config.yaml
head_dim: 32
activation: "squared_relu"
attn_scale: 0.177
init_std_down: 0.0111
lr: 0.00583
weight_decay: 0.12
lr_head: 0.0101
schedule: "wsd"
decay_shape: "linear"
train_tokens: 112600000
steps: 3437
Each number is 128 + 32 x the weight over its row's rms, rounded and kept within 0 to 255. Layers, rows and columns count from 0. Numbers have three digits each. The size before them is the row's rms in percent of the matrix's.

# layer 2 MLP down (transposed), 768x128, rms 0.13, rows 303-328, columns 0-127
106:064118131120149052150078128087155133183140140134192119138137107105110172178122203182123143138134161123110097132181141157135114145121149140126119126160140149153152105112156164112096163139150099099110108126114150065146192110088083097082113110164172131134157116172000131116085147110148139110157101195113140140133116096097086101160137116133126164058132189137134071111125122098077106139160
096:145105120077134126122147126112149163057103147132126168140198096111110173089073174108175123094142140151118108153162185138156115145112141123162133136128094145098112146125147137096104137114166183124099183088194164108151134120161098110155090139173191117100113185109102121176088068111117168073152167117131144097056099079069132101185160164101082127169102166139120184168098119106185122122100
085:076160109186159040094119118136144130090083158077092127166105133141138167153141128190123108119155138089132150190174040105113154184192126172144164200100109097110145117130139113104096112118154158121134121118089096111082157190102180131165108108068118106098113095080130121084153173140056147126108159109123082151114114113111127121079146138171158134116150102149146082112178088152108136138116
090:177094137163125148139141119116129148151136148127117127094100119175170117130166183127113170118122121123143193156118149079144090105134146132082188167175131089084147154163093096095124179129133219168121160027144116151086114112144092127070152140118075122174084149135170133080062161092186138115129148150131086114151105144131136133133182155158119157150101134175084148103130183161144060096095
098:064175113094146112158159188148131154142094121111142130066116114096090106147144135142129084139126132115148036128070105135113124175136104197109134125185204133093066104053104125127098140102098142095132150071125077151148155121110136135107124085070106154118141135151069140103142104111175061101132100089139188131132124133101056091137129126136135121101126213125061154106117113100120140121100
099:119187156140148136122110154155111116168130185137183172165105165147170121114133139106120117160168103141212143162129135199139127131135121121134163131131104091124176143178113104140197159131112135138140123142105130114197203100202114138129123141148186070173150074107139161091111064101171172160124175112155160120126150154125200173091142176103117168168131112121182158129087123160093148168103
097:114148162121165105128122140100101106156150138102163117175150146115130140066120122153121116097109052149091113098137083104163072101186127083136091144119160140138098155110065186120091070095129093154099140063131113115158199117128130136136055079102079117134147105179178147170116123138063109142175104154127100189137114144130087122104096132111075140114176120116115157169092172098050087089106
107:094148130144116140125108141128114133092120140124089131184198185162201148190073130102167105041143130138136170103168112165139170178115190048094147143101112096149136124137048139141140070140098103161110165160153111161121156154123136183140100132091153172152122124168153072180173147161104126124130093136098148125131171127123185164118138154112157136131146129146135106105172043123099102130095
101:201163137175113126110127102078140128103092119106141121163090091117125143148143130089120119124119094155110126112120160094159159149112183130138161171169163154060154107106186080125098122150131171069151136161105094058186058101115141050135122168099104140155120146169169148102121099103125145184077188132171179105157166191139149131172123054063149126144117107165124105129167117122152123102120
091:156181061173108058160119159167107174128059121136121191146123186129089137166186163101142126192123208152080161088062143145120149069120138157128126155108158085095174122115144110135134104154106151135186127144189107116170094088109128162100106150088096127130132170149071123119143089120129112113180134123134153118071135108136089133153175123152160108198117086092129097139139095127141119085130
098:160126151106120138158087138136111135119119166126188153087177126190107127141146149102150203098181104124120175154173144116167159155147142131134061100175086102107143128173138064124109187181099106145168169104178149137146128140099158189081172124111116163134116120035132110113153087108116114133147172151161086120146137100091121125162117101105131118139083179174152112154203118115166108209121
109:089181130135090161124095162077151111065127167133126143109105075094113168135104148139123139148132129140087143117171118188183103096136115082094181127091085169143090086173189143186121117138218081141148128141083098167173143100124206154140116107182190075140070142140104105128111100159096179135140093151120157113112072087140117116106094182103137110142123171144101128086109109144090131112133
096:136108201111102131088104156121104196129145137161105128159137128105136120136148137206076119087079152127128112160129139102107149179038126089126123156107153054091156133104051121105123171118129110142131098137158123147131128163189117132096124107139073119124134114054082056145186110069148115151124148222138167098140159093128093119114173132126136164116103143171118148124167092175133093132085
091:116152140062150149142086101193120106085118141123119151148059108153115157119168134111196112184175160130172160143180082073143128158098194114113143114107136180150107124130150084109182082125141161134126117073167127110110110153140173150131181077123113131168113186158146060172184161170116128122143163141123136078151093131093163088202163115174107132110166100152098154112088125156134101139159
096:131090109110135102133119110187099071124098151142141152093109074149148090153163135157131156135185136155200130106132115149181123155115091148138080098155132128156157094176089155132120153116088104174202108106099128183094122159144115101132079141159139144085164124123156154148124161175144175063068119152156143112100168099151093088145203101171183126108131125051121185082168077086140099135133
113:062105083134110143139117104108153120108065155189163079145168085102141204137105173172111078149115117143146113138128166159149127093112083149093075159086137085162140145202145122147147107174168110076150079115193180118122170098123195146150140118126157135162047129113111150116151144075141146139076110159140162141224123135098114092108126156152135102130127126114142146130127136068175148139129
100:162152118136087114123161147113126138147181144152152161120129088162121101148145129126081164125142147104149134130165121114104140133132079107145101108142134176146150131149141137224171124100103149131135170105153134066197124204162144031106044083160132089136113151119116133118164130085115121135128115221147138135125183119160153184091152138092090064147111131206118177130125058114125117097146
105:173076146127119117092146159129087117084157138133132118148100177111129125107139153154101168106139162147090166140129117148185138124067113107085090099093088134129155152137134129148178144123112128131113142102098170060170128159122105141168135097048125112083085155130128006137144134145089086096147148140117077114121075150111081079087158139136126074155151230144169119163159086098125177150119
102:133116074142132179187181159156189131097139140152130160086195143140137133128130147147128149063171086139114090077145130177108144167182161189144126094097089121097083088089164126098102135107056099150140182119112121138148152173112092123120175112127128174161156121113118149059121075137128117136161209141132199152142116130141110092138096125140135093095137215125148110150125186121114102082131
106:120146101127101133167142150124129156093113089148137136099157113202068106084116174174105135202126098204150120105135155138102144123082094152175111074148141151098142035134154063202123126159115158123130152160163154122160130144101130108220150128119166089102070122127110124139123079151143095182132135125100106139059084151130086168089181198121103133113140131105102157095117122110149136108124
095:123101114112180192098165162155110082122140139122099103114163097130159161132065145164119115070151123109105089163111083115134167139104150125160146114159095116149141075135196129114164091142153134149096105109116159093125114114092153116123067153168145124114106156147143187124109159105192079125096132147063123119064124166065164107086108153115139138078196196150062081169161117149161095070159
096:171178127115144147071098102105157072142119137123122065140117163124144149110157123109156169076161066180135107076112176113119115129142114096138136148123194181148121079056114121124143149121121139079163149183110081106068106095089118059127118160088089085116131172128132138068125119096099171124171101101131117181190114161159174118142178100120124161112118100174083114079078134137084131175140
097:106117073111107089120147132100132175141126102151130156102164139125138172109079144089121153089100078187141085097110130150118117079147099155165086084174059145116148091186108180127167106132151060144071165099125176152102103091139106089159140062095236062110149113099167142158117092126167126171134107122119143104147138152132093093091116170119097076124121078099145129142091120134109102100096
108:082113084120061131066147161128163122121139069126142100108155137141120106139149168070104140130146118141116168128119163131150127193107113150098180167193129185133109079115141176141120111098120151167102128101103124196107139134141148032091116147145166081153140130088140129158117131095132086110053150117116106159142150152074173069129104142131189135137055127095143160138106075163128210124093
100:127149100127104153133141149099104100112139203120135171077197123107188172128106109091118174169127120099163098135138139175122139116093146104068114124125110183162105123130131078117159144139142158099129075138151144094104194169129119196057118165096195099149108127069127117101140121159132150150180101079171125158104114128125159110191169164145128190134099138118130158178156142087201060142140
092:095145089100148151110166100121161166104094130142093143158110157100087132116074163126126067080124185060128123123082076091077148119132213146166134118164175079126134136126150108119149122095072117180176077169164149106134116101137166143130108120161056122140172088149139123162106134155201127097113144165108138125176147124096161149108120110195091109096116136125100060153142104057172145107154
# layer 2 MLP up, 768x128, rms 0.131, rows 304-328, columns 0-127
102:149132107149133080111133089145114100171113124154134075120165117109114184169125076133117149158095130113186165167105108102143143104093159106129196094168050114158134114161116042152131133072042081157122219133096127137083126076130151158131174141109131135131101129142169140085154157168170193120107081126103108090131161153066127171094122139088116129084173120116163126126102132089142107096131
082:134125138094109132161158123147102143174164080140084111153150132122113099149122175111092146136075112150180079088123120123175103097114076083171086122163164078109120180128094164154097127189090085122151134149104168116177148066080117185095170173150151183109165182141110176108201114098133137102161149065152075119134114109103132025119094116138131120126103125087089151125106150131111146146099
095:179124097097073092119145137088178148100122150132119035093166161125099099154091105087158135087099092142113153146129131093128137113128104096055120149096169125090044143131131143120131070175132106055114117125134126207126130139118144082060182153123154157089148100139065174112112125105094101142120113145091130144113135150157119057125181095144078080154168155119151132169100093097138129162160
098:134079173143089142110101088084126085135201125107159110152098114189194126120127140142075175126110086089112164087155068115119111147133158067103150105093059117123157136177112145125161129085102134148115135095109153132112104179173198101063214124169158132220118101116173092096139121122107130139130157093094106120133170119128208119167126122112138098158116151138171095145141160143111132133131
099:144115075091073121131156101105115114111131130149103143115088114077150134126122095125151151171121118155092114103194156091099154128063141117107113158064181201107146144054164150156116123161095170146165121102177127133144137093119103088145143107107139061174128138131163167170118133114070091148156176112148189094136131171142104162120136082119181138101143203156117174074101139083164113134048
105:153102130178127133152140169164113138117063145122101193134138135177129126125149098123180106123153101099158080133172110159174168134154055126115144064144170108193119136191112105084172087133128165071145128139128094140111147124140129148159153110157089121168072137135096085105103209137112132076117138140163104098071114156109188075175082179142136145175090145110121088118180114081180149123152
109:084130072115152121119120120192148132158107080125143140124066084142070095150084125085103162156143118088146095126075131126119148065108154150141152105182083189147152095118141210138166174176117118144152103129084146163157180129150165141129167119152124102059091144105132119118126099130164119197174081116183141160125099120128078081192095115185108125099126111147109123085107168068118098152111
097:115126121128171175122092116149172134112134084129134137051132129113130134170083142101102058144111152112115103197122110186123126131148085159056112109109149158160091110160105182133122155123140157108186091127091172106139116103135148080188180128109070113103149126133098182101163187157143120103166077091115127173125124095125125053155106123219093134130115084102097093175049137121128117128146
091:100190127197187146153101128156122132094131124118082148133135134081132105102093160104100105065130160176103121164115084148161121106142130162142084070081117134133162135123165138070118124140120121105162175142111109158151145167074062147156122123137094148099104139113093144195082126131095082073136125195137092100129079172133141104206110134145063097146146105128121098063106128052108133160185
108:109164176119152135060132145160127131136156109046147054101048125151147165155128106111132120142146121149126147120133102114073159130118103158147155173101202132107130154105100128143100080065199137144157134111097137148056092092094058092115122091127111076073168133129136054172105111174142109091129137158140154150085102186152128174129144146127129110124092149118088096172136137106124176072134
108:108126047144143076111144181152105145133128113153152117093184160146123131069145163149118112113135115139098136197048125134108095130152104129098143072149154193130076098133113128097101133111128123132134101195125115119145085100146184117111174124111087146116105191102143183139121173129132143122104122131027088185110138122101150092181115148152117077162125157103102047120093120148103198169150
100:150134092123148127176105145109149092118107173140197121070113114133164105129129121126136150050157119090093190131134076111098124077082112117116092090107109122113120161094099156131082104140103124028142106119156132080172161111149174099080194137123139100134167115144162127122162131147168141156158097083105032135154051143116168061172105159104125111127111168122104070154139091143132118097125
091:137154126146147129100143168136139138182156084079112112149197073136125122132092106127120155105050179158183130121044169108106105073138130088084163111124093122113155123150105148157102112139110149145121139151112149100149126152210079116169091163139107133068178157210128160132108141100121141053163192136128140146145128109155089167088106075114158136099168147080125119079114151141078156157157
092:119166113151129133146121073125134129148147121104127124102115161096093133127159155127152130161129110144147122119091217136102178121129109138182081162090174175148099129130148052073087116135168188128136145194123102103185108137188161108169107168058136135142170119115113139114148146184143152160176094101114087134084156224081156141129187134125126146163126087161191101133110129091149160162180
112:057171052157135136144175139180050153134137150134100099114119176147087098195153116139166148070156082101114143093148128097137137108160126142185111121108140225190136144156145094108150153167109150122110059110118140135167212125178117120203139123161099109121137174105115122112125150116157124137116157129136117157055154111178126122153123109142130109114088171125138072166072131112131116123150
093:125109118140138076100120194112165085104161056132177143097071137158148111120170130133117122114119126188131103188109201137111190028132200112126124161118141168156091121100071111157112114103133101134115172150155135144112055141169168125161139125123171128125175077158114118136141153146158135135141074154144124133158149092117094149134114185156071157093115117136076106135129046158160135088117
108:120116123176126146100137058074120132219161137162164193098129071097106143121128105132077118131189099089129115100087154129100109144130203075102154128112181135133101096155083108176123105144133168108165168184172152155088085109165166170107071131139107114124116112167134165074121161157102147142103136125168118099110170138102099170131170124095165107110149126125142137051155098112150108108200
099:167081113167116114118115094130103141071169146095102123146144165118154105132152091116140068130093121118102086134199179165142127132171119182157119101134124142103058128159150143075101130168125156120121115102177108153142112092104155084121156079100174176107130202112144092059222169145069158156120108170136106074140152149157116169130157146125127093104067156162113079110179142171108117099104
115:161131160133147141136145135121150120085123207096115083127104157093127190103140144050104158073129140119135135102163138133106142110140142137144169131139095137082180184143136112059136150153119041162163097147068114112112143179116173142149080156145102171092183100137180108145095063141117139078114095158144122131147116162085149122124072153068155141172097098123091116158036113112104095152125
103:179099147100085111091138101143148145172062090095167131147183114129117083160161157107119164090084181161126099167152154121117092155072125138099099129128107115081084149149135071118143086155143106098137105115138132170149186126181144127122161139174140155084148102147190157140116106158087055147078172105086115155124117115106095104148069042165140132136174138125185115099134146156107083183083
099:100132157146158154080173133116135158111069148207132151155092122163098145152119134106107122138070140161129126148124084197067105112136163147124136127128059127052122188158116153105183156085087117093090118050093188158123140157123131145118136120138044167078103145143155135167120052102146109148138144168150128117109101140104090131057113116191139084143077115131121123139099137120136124173157
101:166145106148140111118066132181163093112121087188080169072075125103106123186180126121143129115181141106163114137135143113063157131101134130129100126119138113161169125128098101085064147103143129122116098084140112112167142081114103125143133095102154129110133074145123056118131169192155143202146184170110164150061161116117066146124092093119108159097131183182150114167132086143191139117180
111:183127162168123173137154075113148165172103143117133107120097135131169152094131159157132111153138150107080091149078065135095045151137143150146133123081132062091101139124148118154126159151146099171207131083101188138178098126141162180113154098141095142137126119142124124137104115117133128143170069119215190142067130125119201077129142117120148079116165128148109154123168163067117061140128
105:118142115111068146170127109179153164030145107164117133138072155038130104126117142148098111080194074117188140134116109095117148130127147146141131110124118161155163127148117151103137146118163132080126129188100130069115093141140111123192115074071140097152137159106166127102130179130129122117127123191097165132078142122154112065121103117126109105121181172177126092133069098120086190145059
094:138178167100173145062129120175111106088144160138114151076132126176167195083128071111147095118116160124128129084148125132097122128182149124166173129154160179057138126156062145076110081125114097113127106083112170159134168163074078079178073181123137095094110164129153119048166116103108097122121112191151095121101121129124118093136119119119165080154098131151087120113096078093126109165129